Part of a small language model's weights: 2.01M parameters, capped logits.
Each number is 200 + 20 x the weight over the matrix's rms, rounded and kept within 0 to 999. Layers, rows and columns count from 0.

# down: layer 4 MLP down (transposed), 512x128, rms 0.123, rows 479-503, columns 64-127
# up: layer 4 MLP up, 512x128, rms 0.135, rows 480-503, columns 64-127
down479,174,233,202,206,194,205,184,212,216,212,204,211,228,183,215,194,187,192,169,206,212,183,198,224,207,210,167,201,239,190,193,181,209,210,212,163,206,182,221,254,205,244,186,199,171,189,133,155,228,210,229,225,210,187,202,245,206,214,196,187,199,205,205,163
up480,201,195,177,199,213,179,163,218,196,209,189,191,200,214,189,224,227,216,211,187,177,192,184,198,181,218,183,203,200,199,192,210,183,213,228,201,182,199,210,183,182,171,208,206,215,243,199,196,211,208,225,218,188,196,197,204,199,185,200,196,183,216,187,186
down480,196,234,192,182,183,213,178,178,189,202,196,193,234,217,208,193,192,180,213,203,212,225,214,187,179,222,190,185,165,163,174,233,182,182,182,204,215,174,213,220,204,183,219,158,178,192,194,185,191,177,207,206,207,167,184,233,179,216,206,207,206,241,176,187
up481,217,196,200,147,196,217,200,180,184,195,188,203,208,207,213,218,196,222,176,201,170,170,206,182,219,176,211,191,221,186,174,172,156,215,171,207,255,177,206,244,200,192,204,210,199,201,197,214,165,232,203,227,182,190,189,182,180,195,168,204,211,226,192,231
down481,221,193,178,197,205,216,184,180,202,198,186,198,188,234,173,226,213,180,178,165,204,214,213,208,206,236,230,227,211,201,212,238,208,211,182,205,195,192,217,197,190,226,212,194,214,205,228,172,198,230,216,179,206,220,214,181,216,222,231,218,220,153,203,202
up482,205,229,213,194,172,192,151,210,199,224,194,228,182,195,232,164,224,171,186,226,213,195,191,188,193,206,207,190,196,180,175,225,237,198,193,171,220,212,190,167,198,198,200,196,204,222,217,227,213,203,171,188,186,183,175,191,221,209,197,204,222,237,172,185
down482,211,162,171,221,221,187,209,184,205,196,183,207,221,182,227,211,205,210,172,203,202,203,178,186,226,173,176,216,213,195,245,177,240,205,147,172,179,179,217,237,189,203,209,203,181,227,165,173,228,164,197,201,188,206,211,177,200,206,196,188,171,212,225,181
up483,207,208,216,223,229,245,210,179,205,199,215,192,161,162,170,212,206,240,216,221,226,220,221,240,232,209,166,174,171,184,182,207,203,201,191,205,167,184,194,219,201,225,180,192,204,203,188,198,188,189,176,154,221,221,214,186,195,178,187,207,210,238,205,198
down483,124,220,158,192,179,219,166,199,228,220,202,202,137,202,187,195,175,157,200,163,215,230,184,218,205,215,175,186,181,225,233,194,188,242,188,166,209,186,209,210,171,182,178,186,211,213,237,186,193,180,203,184,220,193,198,194,195,200,184,216,201,221,165,217
up484,197,182,215,191,169,203,203,182,195,184,178,191,197,181,224,189,215,171,200,189,159,252,231,173,233,180,205,176,220,227,168,204,181,151,184,210,232,222,215,208,199,202,183,163,206,222,240,219,200,192,237,177,208,206,227,177,211,219,182,210,200,180,190,211
down484,201,226,148,204,163,182,222,255,202,175,211,243,230,230,206,185,183,195,180,185,226,200,191,216,158,202,210,215,195,205,202,183,228,211,191,197,211,203,207,194,224,230,223,205,197,181,207,240,186,201,221,214,208,217,215,226,227,226,211,159,223,208,196,223
up485,215,218,196,207,187,199,168,181,214,208,215,203,185,186,173,200,202,229,189,271,206,202,205,198,166,200,182,201,209,201,175,190,223,167,179,167,205,195,183,181,177,204,193,204,254,209,176,204,223,209,232,210,182,226,214,205,216,197,202,222,182,223,222,221
down485,186,154,204,204,217,187,211,179,197,188,195,207,194,183,183,194,183,150,222,174,178,162,208,214,193,184,225,190,224,166,204,173,195,165,238,198,200,187,183,177,209,193,211,207,183,191,210,198,188,194,206,179,226,185,184,168,217,205,221,232,212,211,202,172
up486,174,185,208,206,191,180,191,193,177,180,229,206,216,199,211,207,165,232,176,197,249,220,190,195,216,232,176,214,206,203,221,179,166,197,185,160,208,201,197,236,213,262,174,188,216,208,195,201,172,212,182,198,210,222,206,171,209,169,176,216,193,210,188,192
down486,221,178,191,173,209,215,190,211,235,190,207,204,210,203,179,193,198,161,215,168,182,212,219,219,182,199,154,220,190,223,172,195,190,199,198,216,208,169,194,199,216,219,211,185,189,173,223,219,222,189,178,200,181,201,216,158,188,224,223,176,224,179,222,197
up487,246,210,172,192,217,231,196,199,201,194,235,197,166,189,165,244,201,210,206,184,213,232,196,210,157,242,202,227,190,213,189,184,197,210,193,188,227,217,235,224,174,202,191,194,220,203,209,231,183,204,222,195,202,156,185,203,228,202,209,191,178,164,168,222
down487,187,211,223,189,217,203,181,188,211,212,179,209,220,201,206,172,226,194,196,193,190,179,182,223,254,167,210,195,194,167,214,219,188,180,181,197,207,164,215,198,226,190,172,247,233,198,227,196,226,200,194,209,196,199,201,209,202,198,201,212,215,212,196,212
up488,196,207,198,229,220,193,171,181,204,231,199,187,211,193,209,209,185,196,221,175,178,248,220,225,183,219,170,163,209,211,213,148,203,197,183,198,209,195,223,190,162,172,170,194,231,156,216,217,172,208,215,195,180,165,183,209,242,214,182,225,196,259,181,236
down488,203,216,214,181,191,193,201,227,212,129,184,170,187,170,228,223,219,227,220,175,189,165,191,208,210,199,211,193,201,206,196,211,207,191,216,189,175,178,143,223,262,200,261,207,192,234,176,193,189,176,210,196,219,196,214,201,189,178,195,212,215,208,165,165
up489,146,192,216,199,220,152,211,190,207,175,207,177,183,229,203,196,177,198,199,174,207,203,213,264,184,209,172,186,167,215,189,156,228,225,168,196,161,194,197,210,232,232,179,204,217,211,180,194,188,192,213,185,223,204,220,180,191,178,203,261,233,170,199,176
down489,183,186,195,205,202,201,218,227,178,170,161,193,237,219,183,243,227,187,219,182,199,177,219,215,192,213,212,185,228,201,178,196,190,188,207,220,220,191,195,209,193,203,185,195,200,215,192,193,180,205,179,236,204,177,209,182,217,195,239,185,241,169,197,158
up490,168,202,186,203,221,201,183,179,189,182,211,178,180,224,197,198,231,219,172,211,203,215,221,226,205,193,202,194,199,174,183,200,202,208,183,196,170,190,194,179,166,186,174,180,205,190,164,216,200,191,209,217,223,233,206,170,218,187,208,169,218,202,197,195
down490,198,226,200,181,212,174,200,179,183,202,215,226,192,214,215,168,198,185,196,187,206,176,192,171,221,155,198,197,202,220,228,197,188,242,193,206,215,239,194,248,213,199,204,186,220,216,202,202,190,196,184,238,190,205,221,210,207,194,186,189,163,178,221,215
up491,223,178,210,182,178,208,163,184,173,166,182,189,228,212,207,197,220,202,147,199,213,195,210,202,216,228,226,211,196,214,171,210,182,204,227,231,212,185,205,154,197,202,191,213,203,166,191,181,182,187,218,224,196,225,244,210,197,196,181,226,201,196,203,184
down491,225,191,214,210,211,192,179,181,184,182,190,173,236,214,195,204,160,178,215,202,170,191,185,223,191,214,224,173,187,232,219,180,195,196,173,216,170,196,203,164,179,209,201,197,172,177,207,196,197,199,218,185,201,214,189,209,206,181,188,198,196,196,187,232
up492,193,219,170,257,175,214,194,240,195,200,202,197,210,187,163,192,202,206,187,195,236,188,170,209,203,227,211,199,234,205,147,200,194,186,176,221,200,215,188,163,164,206,160,210,188,250,226,201,231,171,272,188,247,206,192,216,179,205,174,188,216,163,209,204
down492,211,220,240,207,152,213,197,244,236,184,196,162,221,228,235,178,223,208,190,219,215,156,186,205,222,226,233,219,236,199,183,173,219,206,181,175,191,216,212,181,187,207,182,270,186,219,240,212,204,242,243,199,253,222,220,210,182,226,160,158,216,183,165,231
up493,212,179,217,191,198,198,188,181,180,174,209,194,220,174,199,186,169,205,196,215,215,231,212,185,243,203,207,207,224,180,187,183,201,219,165,197,212,197,198,204,185,178,209,182,221,180,203,214,190,203,192,193,206,208,200,220,184,214,197,228,183,212,227,190
down493,175,202,174,201,190,175,190,203,204,230,209,221,180,224,190,223,209,199,206,203,207,174,190,219,243,219,229,216,212,225,185,209,202,182,224,188,186,175,186,191,204,184,209,194,206,206,222,216,178,209,180,217,208,183,167,187,212,169,224,189,185,197,206,225
up494,183,190,206,203,212,196,216,202,209,194,189,159,210,224,215,195,181,196,199,172,201,181,185,147,216,210,194,208,209,205,218,192,176,217,223,188,184,196,218,210,208,223,206,233,183,192,224,189,160,200,200,191,185,174,208,223,141,178,173,164,210,161,221,195
down494,186,222,196,212,209,218,186,190,228,204,218,210,234,196,159,204,182,217,224,230,219,196,186,179,196,209,207,189,209,204,178,179,210,208,181,215,165,192,203,171,189,193,193,158,214,170,155,192,211,178,239,183,198,219,182,191,224,199,200,223,185,225,234,207
up495,206,181,189,203,214,178,181,201,191,180,192,206,210,246,193,160,217,229,181,165,214,209,195,235,239,211,159,195,220,162,190,194,175,219,168,200,209,170,187,195,200,213,245,205,182,184,148,180,225,202,196,179,186,219,220,209,186,194,219,221,202,194,225,187
down495,211,196,215,177,216,220,211,202,188,201,190,228,181,187,182,205,190,189,187,185,215,166,218,164,175,185,192,189,194,178,196,226,190,190,205,184,201,162,227,189,185,182,256,211,217,188,199,157,226,216,207,173,178,236,214,216,223,189,231,215,203,187,221,185
up496,193,170,148,203,192,202,230,205,195,218,169,210,216,196,239,187,190,197,176,205,205,201,180,208,194,230,208,230,205,207,225,217,215,219,186,190,202,200,223,185,192,219,177,190,167,211,225,190,184,201,201,183,183,212,198,186,209,245,191,164,202,189,208,193
down496,183,213,206,208,186,223,184,204,175,216,206,167,214,201,212,223,210,206,196,235,176,169,227,211,195,206,206,190,201,188,182,199,202,187,202,171,227,195,191,227,170,190,222,212,214,194,195,205,205,208,201,214,229,197,219,197,199,227,197,160,220,188,204,208
up497,168,205,215,225,200,203,195,215,203,186,216,214,191,171,196,204,171,200,198,177,180,224,179,202,200,170,195,228,226,173,202,212,198,235,214,184,166,224,186,201,162,241,198,235,197,207,204,183,178,171,188,214,168,188,194,219,229,217,191,218,187,196,194,249
down497,212,204,196,204,200,175,201,174,180,193,187,181,197,190,173,189,200,239,156,181,191,183,206,197,212,228,204,188,213,183,184,198,225,193,188,175,155,204,218,159,187,188,189,214,185,223,229,195,211,221,204,187,219,186,210,186,162,166,210,165,224,195,220,186
up498,208,203,203,222,151,219,170,227,210,199,199,181,210,209,236,230,172,195,184,179,199,211,198,232,213,229,205,214,172,216,218,191,186,203,163,202,177,169,220,197,172,184,202,186,209,192,181,180,194,184,185,178,237,192,213,189,180,189,203,186,196,208,207,148
down498,205,203,204,178,155,197,206,239,190,202,167,187,197,185,197,189,194,188,158,194,200,214,180,174,183,206,210,242,198,208,177,212,217,192,199,202,174,200,196,181,202,199,226,167,223,240,199,167,195,190,220,215,223,177,216,181,232,206,224,198,200,192,208,182
up499,173,201,238,192,237,197,192,209,182,208,159,158,196,200,204,226,181,190,218,210,147,236,218,232,229,198,191,212,207,200,221,202,231,228,175,162,225,180,200,176,185,227,188,182,202,235,194,227,190,210,209,207,170,172,227,195,156,201,176,254,202,202,209,169
down499,214,212,174,209,217,220,213,200,250,222,213,215,198,191,206,148,221,195,222,168,222,168,211,179,195,201,206,193,220,195,207,200,188,203,183,236,207,240,231,219,198,205,177,177,227,190,189,237,210,231,176,198,213,186,180,194,202,209,204,220,178,238,191,193
up500,203,198,184,211,186,193,186,228,182,207,211,210,239,186,186,234,184,214,153,172,213,189,154,208,175,232,201,172,176,203,185,178,225,228,197,208,202,177,213,211,205,211,205,189,197,193,216,195,207,182,217,230,164,210,207,193,175,155,178,196,242,182,202,185
down500,216,199,183,212,179,176,198,214,196,216,216,188,212,194,155,224,242,191,193,192,202,213,183,164,222,203,205,217,178,194,187,181,209,223,233,180,213,177,190,181,219,204,183,195,200,200,206,196,170,185,224,215,182,173,210,182,211,221,234,200,190,222,222,175
up501,182,193,185,183,182,188,181,221,182,196,176,199,186,176,225,186,177,195,206,197,221,185,195,189,202,196,194,199,208,205,181,214,188,200,228,207,168,200,213,220,164,175,207,251,190,181,187,171,182,211,194,213,206,148,171,173,209,191,240,209,196,159,215,200
down501,173,190,188,195,185,186,214,194,208,190,227,213,193,178,171,201,176,223,191,227,181,194,210,215,170,199,212,173,204,176,200,218,205,136,196,167,192,162,198,182,201,198,229,241,197,188,182,180,218,213,153,196,218,220,199,211,231,197,201,196,229,182,169,178
up502,222,177,175,189,213,181,164,219,209,201,202,203,198,175,206,198,193,224,202,195,219,190,190,195,169,210,197,199,189,211,231,195,181,189,173,199,190,186,191,208,192,200,204,193,209,166,201,186,231,184,183,192,192,241,205,198,185,210,209,199,199,203,196,191
down502,233,198,229,193,171,223,227,148,182,180,223,199,210,235,192,216,216,183,194,196,192,211,224,204,244,205,204,224,210,216,163,195,182,228,201,219,192,213,203,193,199,176,203,201,200,192,212,208,190,223,235,192,213,182,224,218,187,190,198,202,198,219,217,206
up503,211,220,196,193,202,160,181,206,151,195,219,186,238,200,196,230,156,238,208,222,233,197,173,239,207,212,200,194,221,215,161,219,202,187,222,189,205,184,193,218,209,177,198,237,209,174,206,184,219,196,191,188,218,187,187,186,201,228,182,199,228,198,205,161
down503,188,235,175,185,219,154,208,201,194,191,201,216,158,223,251,227,162,187,190,199,176,235,171,166,209,191,216,189,175,229,186,184,211,251,227,189,214,185,225,197,201,184,223,195,220,177,209,155,176,207,213,204,172,208,209,250,202,219,198,226,213,222,199,198